Each number is 50 + 10 x the weight over its row's rms, rounded and kept within 0 to 99. Layers, rows and columns count from 0. The size before them is the row's rms in percent of the matrix's.

# k: layer 7 attention key, 96x96, rms 0.413, rows 64-95, columns 0-47
# q: layer 7 attention query, 96x96, rms 0.409, rows 65-95, columns 0-47
# v: layer 7 attention value, 96x96, rms 0.38, rows 64, columns 0-47
k64 099:40 54 61 58 34 58 41 62 54 67 43 42 39 44 63 64 32 51 45 50 54 42 46 39 47 68 25 68 51 50 58 47 45 32 54 47 49 56 43 39 60 56 42 60 33 32 35 63
q65 088:44 30 52 55 61 49 49 53 62 65 46 65 50 44 64 65 39 35 53 68 56 57 62 38 51 55 33 56 56 56 44 37 35 46 47 56 50 57 49 59 63 54 47 60 57 47 43 46
k65 088:45 56 45 55 47 50 52 43 60 52 57 65 44 36 46 43 37 38 58 40 49 33 45 52 61 52 28 54 57 47 43 48 51 47 40 37 51 43 47 34 50 41 59 52 41 59 71 74
q66 105:49 43 33 48 52 67 46 55 56 62 47 33 63 42 63 51 54 44 51 62 38 54 60 41 57 50 56 35 43 23 36 68 37 53 47 53 34 38 46 68 59 59 59 61 55 48 38 58
k66 092:38 54 49 65 64 41 63 38 57 66 50 41 64 46 61 62 59 56 54 46 44 45 27 56 56 51 42 31 57 40 55 52 44 42 47 43 50 60 38 56 60 46 49 33 52 51 39 65
q67 093:54 45 66 50 35 68 32 32 53 47 54 56 39 33 51 72 36 47 23 42 37 34 69 60 43 47 37 54 58 53 54 41 46 63 70 62 58 64 65 62 51 49 35 51 36 54 44 57
k67 091:39 61 34 73 40 62 51 38 58 60 53 44 35 55 42 52 25 42 65 60 66 43 49 43 37 55 46 31 66 53 49 46 35 46 57 51 46 47 54 50 64 49 59 44 50 58 51 45
q68 099:51 64 72 67 60 57 42 50 51 44 38 63 48 47 39 51 58 63 55 46 52 45 63 57 43 56 32 52 45 50 57 48 59 54 40 55 59 43 58 38 59 47 44 59 32 44 48 46
k68 093:64 33 55 50 56 55 46 37 54 65 40 64 38 47 46 41 41 57 60 59 46 44 51 59 49 66 53 62 43 42 31 64 64 61 38 51 61 40 33 42 59 53 46 43 44 33 34 45
q69 100:42 51 52 47 42 64 43 69 59 56 74 49 47 66 33 55 40 56 58 37 49 42 62 40 35 72 32 66 47 55 78 52 39 46 44 52 38 51 58 57 40 38 51 51 45 57 37 52
k69 086:53 47 41 62 42 47 56 50 40 65 45 48 38 55 43 47 58 53 52 51 42 53 48 37 40 55 34 55 40 55 63 61 53 65 53 53 42 35 52 41 57 59 45 50 36 32 14 40
q70 090:43 39 49 45 54 36 60 54 37 37 52 59 45 61 46 37 53 46 46 76 59 26 46 46 38 43 44 60 34 54 70 69 59 45 59 62 52 49 34 58 44 33 44 61 56 54 72 47
k70 104:70 58 53 65 55 63 49 67 44 41 47 36 46 47 59 45 60 39 54 79 53 50 67 58 39 55 39 60 57 54 28 62 37 57 54 62 44 62 69 57 55 37 29 49 56 56 41 42
q71 093:74 62 59 58 33 48 57 46 55 39 63 43 60 62 54 43 60 46 45 69 56 57 55 45 39 39 63 54 61 81 57 48 64 39 49 54 52 54 43 36 43 49 47 46 59 54 38 51
k71 087:44 43 58 53 46 41 40 45 44 52 34 40 27 67 44 71 41 43 48 58 65 53 57 42 58 46 56 48 35 37 62 35 55 52 46 48 39 49 52 43 44 56 45 40 56 54 34 54
q72 090:56 49 35 40 49 55 61 46 51 37 53 68 33 52 51 61 65 46 39 45 44 42 44 52 61 56 61 44 42 71 46 31 65 54 54 26 50 49 49 66 55 40 56 42 49 52 36 30
k72 085:42 47 52 45 60 50 47 51 47 65 68 45 42 36 34 51 47 51 44 45 54 39 46 53 47 33 51 40 49 81 42 43 47 52 48 42 50 49 41 30 49 65 54 36 33 54 48 46
q73 096:46 55 49 30 58 71 58 45 43 36 63 49 55 45 55 37 51 53 41 28 26 57 39 68 52 67 55 50 58 58 54 52 44 34 61 41 57 70 62 54 62 54 48 50 40 64 50 55
k73 082:40 52 49 47 62 46 48 67 36 59 48 44 59 68 49 46 51 48 52 48 37 66 21 58 57 78 54 57 61 41 41 67 42 54 52 36 39 60 44 45 49 52 55 44 39 76 57 58
q74 098:64 56 56 54 50 46 51 57 51 53 45 42 33 56 66 50 47 61 49 55 42 68 45 55 62 30 32 46 57 51 41 40 53 47 69 54 41 59 45 58 41 64 64 49 37 31 48 39
k74 101:34 44 65 57 45 32 29 56 35 58 55 38 46 50 64 59 43 50 55 36 48 53 40 57 46 44 35 45 49 53 67 48 30 41 64 40 48 33 47 63 35 50 50 64 62 53 40 46
q75 098:55 37 45 49 60 41 54 43 27 53 51 53 41 52 58 75 46 37 60 68 38 46 34 52 49 50 45 47 58 50 50 36 62 36 49 52 53 32 24 41 47 50 54 60 55 62 59 43
k75 091:43 42 60 48 43 68 49 49 53 71 56 39 79 50 67 47 64 63 67 47 54 63 66 47 42 33 51 47 51 62 44 59 49 52 39 64 40 50 43 51 51 64 59 54 62 44 50 72
q76 102:49 66 59 47 61 48 42 44 35 36 45 49 46 58 41 59 64 40 49 46 41 50 63 51 53 45 41 56 43 72 47 42 45 50 44 61 43 52 55 31 52 54 49 47 44 63 31 60
k76 097:46 31 63 36 49 51 38 51 73 59 43 49 43 65 40 42 49 36 64 43 48 51 50 46 46 42 71 59 52 66 28 53 62 55 55 30 38 36 48 55 63 44 42 44 64 55 45 62
q77 099:37 56 42 44 48 55 37 38 57 40 48 65 53 46 59 66 45 35 52 56 77 57 43 56 50 48 45 54 46 42 58 43 50 52 23 38 66 49 53 43 63 42 77 61 39 39 57 40
k77 095:63 51 66 44 38 35 39 34 44 37 55 57 45 42 46 47 40 49 52 60 51 58 48 42 50 34 49 60 26 42 47 44 56 51 46 53 44 61 30 56 61 48 59 52 57 66 59 24
q78 101:58 51 45 46 37 54 40 50 41 70 44 50 67 54 55 30 33 59 45 62 51 73 43 38 56 45 73 42 46 45 55 45 62 43 47 60 50 50 51 60 57 40 58 66 52 45 23 39
k78 097:61 43 48 41 40 40 53 58 48 40 51 60 55 49 35 48 59 55 60 51 41 70 38 57 35 50 43 40 45 50 73 41 55 34 55 53 59 55 46 44 40 35 34 46 45 42 34 49
q79 095:71 45 47 61 31 50 39 37 38 44 42 47 52 46 45 50 31 59 41 45 49 57 55 56 55 63 58 40 45 41 49 31 81 55 63 41 40 51 41 50 51 45 68 74 51 61 53 53
k79 087:60 40 40 33 45 55 49 59 52 67 59 59 58 54 33 57 34 48 47 59 64 56 52 53 54 48 56 35 44 48 57 43 50 60 56 63 55 56 36 53 38 34 48 46 56 34 21 66
q80 091:29 39 53 49 55 51 52 51 44 44 46 36 55 60 41 65 34 68 61 59 52 45 51 64 50 65 46 43 62 61 45 38 55 67 64 29 46 37 42 58 66 58 30 77 54 50 49 52
k80 093:40 60 47 29 41 56 69 51 47 48 53 64 52 54 56 52 69 63 38 67 49 43 35 43 42 49 45 41 42 57 28 63 56 51 47 61 57 48 55 50 43 63 67 64 52 58 54 54
q81 093:62 54 46 49 49 34 52 47 45 61 47 60 60 72 43 43 57 40 65 52 57 36 32 38 51 35 63 50 41 32 48 36 32 59 46 63 45 50 39 43 51 55 51 63 42 50 51 34
k81 083:57 57 58 44 36 41 57 38 50 59 42 67 69 42 49 61 60 43 54 71 32 36 56 46 49 44 54 52 51 60 61 35 41 64 57 51 49 41 56 54 57 38 45 56 46 52 61 57
q82 096:39 61 52 41 46 47 47 43 55 37 49 53 56 48 43 49 35 41 37 37 55 37 56 70 61 45 65 43 58 41 37 56 67 43 70 56 50 65 38 58 39 47 60 40 50 48 57 48
k82 081:43 59 34 47 37 35 49 43 62 28 38 56 58 43 35 48 44 48 51 54 51 63 44 28 54 48 52 43 41 58 36 52 57 50 64 69 46 65 59 53 30 27 68 48 50 53 70 49
q83 104:58 61 47 47 46 49 70 56 54 38 49 27 51 39 29 51 38 50 55 46 57 43 49 54 54 49 51 41 29 61 44 44 42 61 45 59 51 30 58 51 22 43 60 72 51 57 58 59
k83 095:43 63 40 51 59 62 70 48 61 43 61 48 50 57 19 69 47 62 63 45 54 51 44 50 59 33 66 49 37 43 60 44 50 76 40 41 40 41 39 52 39 47 62 50 46 43 55 64
q84 083:56 50 27 63 32 65 38 28 58 59 49 39 49 59 67 55 52 60 53 57 54 47 67 39 36 46 48 65 34 45 43 34 52 49 45 36 47 43 45 35 59 50 53 62 40 56 52 52
k84 091:64 36 50 43 45 49 47 40 57 42 48 58 40 44 63 45 49 38 53 54 70 42 51 47 48 50 40 55 44 52 39 53 53 50 48 49 75 56 37 62 54 68 57 42 59 48 42 40
q85 101:60 39 31 38 58 51 56 47 35 63 57 43 55 53 50 26 41 59 49 56 68 67 57 34 59 48 61 56 48 46 46 44 48 53 46 79 45 48 49 51 47 36 51 43 60 46 39 59
k85 088:50 83 49 43 45 60 56 58 57 59 45 59 40 56 45 66 52 57 43 45 43 63 65 53 55 46 70 61 51 51 50 38 39 38 45 64 53 38 49 50 57 44 46 48 42 65 46 50
q86 103:62 22 70 44 53 65 47 39 54 40 53 37 29 45 52 55 61 56 45 51 48 50 44 55 55 54 41 68 54 47 61 41 50 49 53 41 43 40 41 49 69 59 55 41 46 53 55 32
k86 088:54 45 71 49 64 47 62 54 49 62 42 56 54 56 51 43 41 56 65 53 56 60 54 50 47 51 57 37 41 39 51 58 30 67 57 47 43 41 57 61 45 43 55 56 34 57 54 36
q87 092:61 36 45 53 35 47 32 49 62 44 48 41 47 50 51 25 71 66 53 66 44 59 53 53 68 48 53 54 54 38 37 55 59 42 48 68 30 40 56 43 52 46 53 43 59 52 53 63
k87 093:50 55 59 58 45 47 56 64 47 48 52 41 60 67 48 35 67 59 61 58 42 55 63 19 74 55 43 48 38 58 47 36 45 45 47 46 59 58 63 72 42 41 54 29 39 57 52 60
q88 103:54 74 63 46 48 54 46 48 63 33 33 49 36 53 56 55 52 55 52 51 68 56 53 49 49 38 36 54 54 49 46 49 45 57 51 54 58 43 48 34 29 31 64 50 64 39 44 62
k88 097:59 55 58 48 46 61 37 62 45 54 40 49 15 55 60 43 50 44 58 38 61 45 39 40 50 48 72 48 38 53 52 37 47 53 43 68 56 50 42 44 46 60 47 48 63 46 51 51
q89 106:57 40 63 62 51 27 35 55 56 54 35 42 34 53 50 50 43 31 58 46 57 46 74 47 63 64 58 41 54 36 59 41 37 64 44 45 51 54 49 46 48 37 54 43 44 50 40 56
k89 090:40 52 57 50 53 49 34 42 78 56 32 45 47 46 56 60 41 43 53 52 47 45 56 61 66 50 46 33 31 43 70 44 39 38 37 47 50 52 45 57 76 46 44 32 46 59 55 38
q90 100:50 40 51 47 46 49 46 51 37 44 31 31 57 53 52 40 53 43 55 60 40 49 34 52 68 53 56 50 46 55 63 46 60 38 70 47 58 53 83 45 55 55 67 45 43 43 38 53
k90 086:49 38 49 50 36 51 62 38 43 39 56 46 52 57 33 43 51 49 76 46 34 40 53 42 65 51 66 49 58 59 61 60 53 49 64 66 37 52 56 37 65 49 63 56 53 60 42 50
q91 072:49 27 48 49 47 52 45 63 68 47 35 45 47 29 50 51 51 50 55 32 52 61 56 32 55 55 45 47 51 49 48 55 49 68 52 46 49 33 50 47 66 41 49 61 56 46 46 49
k91 095:56 67 46 43 58 45 63 55 49 46 36 48 52 45 47 53 62 37 58 37 41 54 59 61 48 65 35 62 76 44 72 44 41 50 62 52 62 41 53 61 62 46 65 72 42 44 54 41
q92 089:52 51 50 62 61 60 51 46 28 48 65 50 56 55 71 43 38 35 64 60 52 52 43 61 69 69 57 66 39 59 63 45 62 44 55 46 45 57 52 42 40 43 57 55 50 69 70 36
k92 082:45 45 54 63 55 42 55 39 44 45 53 34 50 54 50 52 65 54 58 65 40 77 54 35 57 45 51 56 52 56 66 57 46 56 43 69 45 39 47 31 32 65 43 44 40 37 65 67
q93 101:39 37 52 34 60 38 47 44 61 44 35 58 52 51 62 43 54 60 55 54 56 48 55 51 44 61 30 58 33 42 50 45 64 40 66 29 57 71 51 46 62 57 59 72 55 50 58 52
k93 093:34 53 67 43 62 52 58 33 66 51 45 57 52 41 48 59 41 40 43 50 50 56 46 48 42 49 51 47 68 48 35 54 59 40 32 53 50 74 55 38 53 49 48 47 53 45 44 46
q94 103:30 48 52 58 58 49 46 45 57 49 44 85 53 53 46 57 54 27 54 46 29 52 70 54 55 61 42 49 52 56 64 48 69 63 68 53 48 54 37 38 56 62 37 43 37 27 49 48
k94 100:48 52 44 61 45 39 38 44 51 35 47 52 68 44 56 31 55 55 45 59 61 50 62 47 39 69 50 49 52 47 44 71 43 43 65 51 53 51 44 53 51 65 43 39 72 52 61 57
q95 105:27 43 58 65 46 56 36 55 39 44 58 55 65 41 52 47 37 53 54 46 50 47 53 54 44 54 70 50 53 54 41 66 55 50 41 54 65 36 60 58 65 63 41 35 56 48 46 54
k95 093:45 49 40 49 56 31 50 56 48 63 49 65 63 37 60 55 51 48 57 61 50 55 39 56 65 57 49 37 44 50 44 46 48 37 59 42 67 46 45 40 53 71 61 58 42 36 60 38
v64 099:56 43 46 58 47 53 62 59 55 46 40 47 45 57 39 39 55 42 63 56 49 55 34 70 54 65 52 57 64 49 58 36 71 40 63 30 37 56 40 69 41 57 51 34 47 44 58 55